Part of a small language model's weights.
Size: 11 layers, width 448, 7 heads of 64 (1 for keys and values), MLP 1792 SwiGLU, vocabulary 4529, 35.7M parameters.
Architecture: RMSNorm before each block, no biases in attention or MLP, untied embeddings.
Each number is 128 + 32 x the weight over its row's rms, rounded and kept within 0 to 255. Layers, rows and columns count from 0. Numbers have three digits each. The size before them is the row's rms in percent of the matrix's.

# o: layer 4 attention output (transposed), 448x448, rms 0.0363, rows 60-62,124-126,188-190,252-254,316-318,380-382,443-445, columns 224-335
# v: layer 4 attention value, 64x448, rms 0.0352, rows 60-62, columns 224-335
o443 110:134178121138141104119092131099165106138117170137158090094184072083214121125107154134140155104082123074133128113173186151111119107164138122112207118115121141179209144069164155179073168103112125085092105105112099139103163158106086103119138142132153097128105178168161151135084099157097150127129129180134128145185109150167058155179093127082
v60 101:091116147215101136139181170085135127144118159155156091124132128078077108083143153080177111191188180140111076082101147163083109067103092144140124122142146107154124105159119104198181148159127098102095119154089175120106087160169163176151096157115061160127137132146140153121152173173138122099125075076148127132092083176065117097110094146139
o60 091:151148121037148033101127111137112153177142086189131092122070133110150135096086132112094142094113115140145204132137121139120092110150146099188135164156074147171102120152067139129097125170084105128112163107132091091162169077154093137109133121124144077143107126143039126100098093168102121175120144133148056135139079153053134180099123126180
o124 105:160160066055086092129122133087096176154127073192114127099105144144122142116100134119118123066102138066189179111124138169106075128135127112132155160146130147135118137139093168124113112162104112105145154150123092133178154132074116099097121111149149109112088180120073144135127087139123119193132124155129119155148077163093124167097080142154
o188 095:105173136086113082133161132118162156138156086086071151095179176094080127097129117133110121079120153093193169161176167086118104126073149099157127148140128165144135112191112109173151104120134104116114165111143102134183163082138062121171140124101134119098078166134097154151090100087120100197114108134113106117083153105113120122141102126157
o252 104:135177144050137098107092121113101177161155052160157107072141095117142149062064138167108121057090116155156194074148114120120096159157147126182145147120079133146104143141097114164126090182103084122147160109090090114176157105089080109074171135185127135094087170126094144109128084137144114162168106113108093114118078129099146160117157127156
o316 088:112168123091133129094142165061127123129188076140079089156106117104087164118125102143100140053112166141193179158165113141142087132106129090170087128171120119068128126170139131187110128145110088136121160109096110096180108119080084125148137093074117144111105176123146144161114110153123052137166065163096076105093212125105163176138144120141
o380 107:134166139087091046097160108101102182154118088144124110125132106101127106093072146134161135106135138123133147111166141097113115125107120068162112125137169147175090152141072148098136119122115129105136147152144111100157158096117150180149139124121155068097097179118059138116129108183124091170142119159098067132142051119063134163101145129151
o444 114:146180110067104122117110160105114175168176102191095147153161129108105108144158122110162102077068135088171199146138179150155115124118164125166128146115172134121150166123097170182177086155137119134137123165158079143171153089099093104133147104141094116147111185105094122151114089140108117136154112167112123153144109133105109135112132099113
v61 098:102079113106172128086113129180143172146090133142138091180094173092120125106141089116127075104080139121155162102101215101120084168127121157129115106119158075195183120117073083175094084114124083141166104135109116127108088178159096090137078127168122069171115149151147160089112113117123073154108116154172126138161090118077155123157149105081
o61 097:131102115133148129138137095098149116131077101145099138134128191129138103122124127153130158117127156187101109141084159181101137093082100106149163155086147162140107141087122108102141176089179115136119061140174146114126131063143110204129107156088148102076108176076135171123120121171109083113134075087137067076139089090172150106132122133162
o125 102:147142079134125117112149105101079087076113092135117167132111140082103140143120168118139123106168134138096067131127115151082146144156106089094114173130106099131142090106128133075117174067123107112083142123155171162175124079135155152107104140131106158087099162120161131138147160181155060155119100131164094068125151078106140117144113097100
o189 096:132106114138163120162142098199108088072077109140146108138173140126102100131085182087089135085085117135143086126104104150099161130150103092136160130114092145165099050142093157112117159128137081116132095118173173170172119084115086213146055121094161112139115172095119153134100107165170173123175103100148081104116124093092112083183102172149
o253 119:148126151189129092142132084170085103131114110093118123098126166131085130153126117131143143108166144151106146159126142196118148177144103088092099184140149147134114090097098162071140182082149175156125099135128157123168103077133165221149100096155098138096075159086137138134088125117140072123121080120134124137116170108143135136126117126141
o317 085:154119168176125118119124100176116097046082101146114090131138144098111161108095223079170131109099134122139081147072150149134161162144086122110101130177118098146107082128108115150120162126140104146183135125192195131132071135103123218161107156190140115099085199108127131113142107154166135136188109094186080113136122079091135129146095193102
o381 098:125145126145140112115127117130069089098106112129140097141136212129101124124134134132187175114162134160103089168078143188080128162123081113115103167131147166129125070089122155079153191094170123131144129149163174130174094066147119201109085150110129138093070130150144213093085128132163079144138099077181051104093130062145119104116118133112
o445 105:115156126168142126142134082166060098103080107168072142144132161089148140111134162116171134132131133151141095142065137150124173127133111064084090136167136114122112046111149117078152172124164125140154076121207176132149107083111124142147072115161107126129057188115135170138105157166182111150119125091148097119097129086098146089147107110088
v62 101:119108141126162105133097135086181129104143143146175136101075113136135144111118140142145161122073159110193118110157115153094099107111113172128070130079088116086134090140143149130153115118073151175127126145130146154111097157131131154123146163157124157207129095127087174091119171077175176136189102157137170086073137157128080126126107137153
o62 097:069101079128103093133127101148150130153043122108141162106149143129086119137127095171111135088119138085152156141166122125146107176127209096125114153062116101078128132123149122104102188127143107114098120150098123109157115071157159147115129092119128170077171128120120084118191114092142185111117148177088111118109141147127158131112093047154
o126 103:062109108155133120149131104161158103144133162070152163143084181106128094125142081154097106126103140112162179164158104101158090182179189114137080118102108124101158110106148117139086146126170110145065114150099130104137136089127145145128132104135166207057150097139121065119162127084147178142142114141097092097112178121093172138105159067131
o190 095:106081116167078161145119142124182118126126121138177114177089146110106157104126094170072077094167086151084135119128090130159052111138152098083101103083127083123157156109168121099135120101159186093118111136153113116112107149124155147155102130110094153032140118133133120100150127138118143123123076149087089122106141105055179119064125134161
o254 104:113085146138119129173096077109200118119126140080144085140096158141098159099111113162097108115125116091121129160157116128195072148177169068140078122080128129087118134080160165155121137138149117095104098114096105086147121116128124162128096096141172189051141106129068090168199092127145121146132130131124132114096150134113158091090117067143
o318 084:105072102124102109152114145135145142115143162108146124147108140161104142127161106149059105109130125138117139155179087089124105163125178128102119120058080110106163137113183114111108120103135128076084164130139110134128082097167115169147124113140156185078159119150151151129112146143120133157132112140064102113103149142102121100096063165173
o382 113:059099113157100100187159106118179101149103142066187144136144154143112130141108076161120115094108162112140115175178128130175036140175212093148147135080097098097138149144166152155081161105155100127114117117112100087145077120143137115141124116075132193105143092120132074154138067109140135139154128156149107096084107156113177137109108083113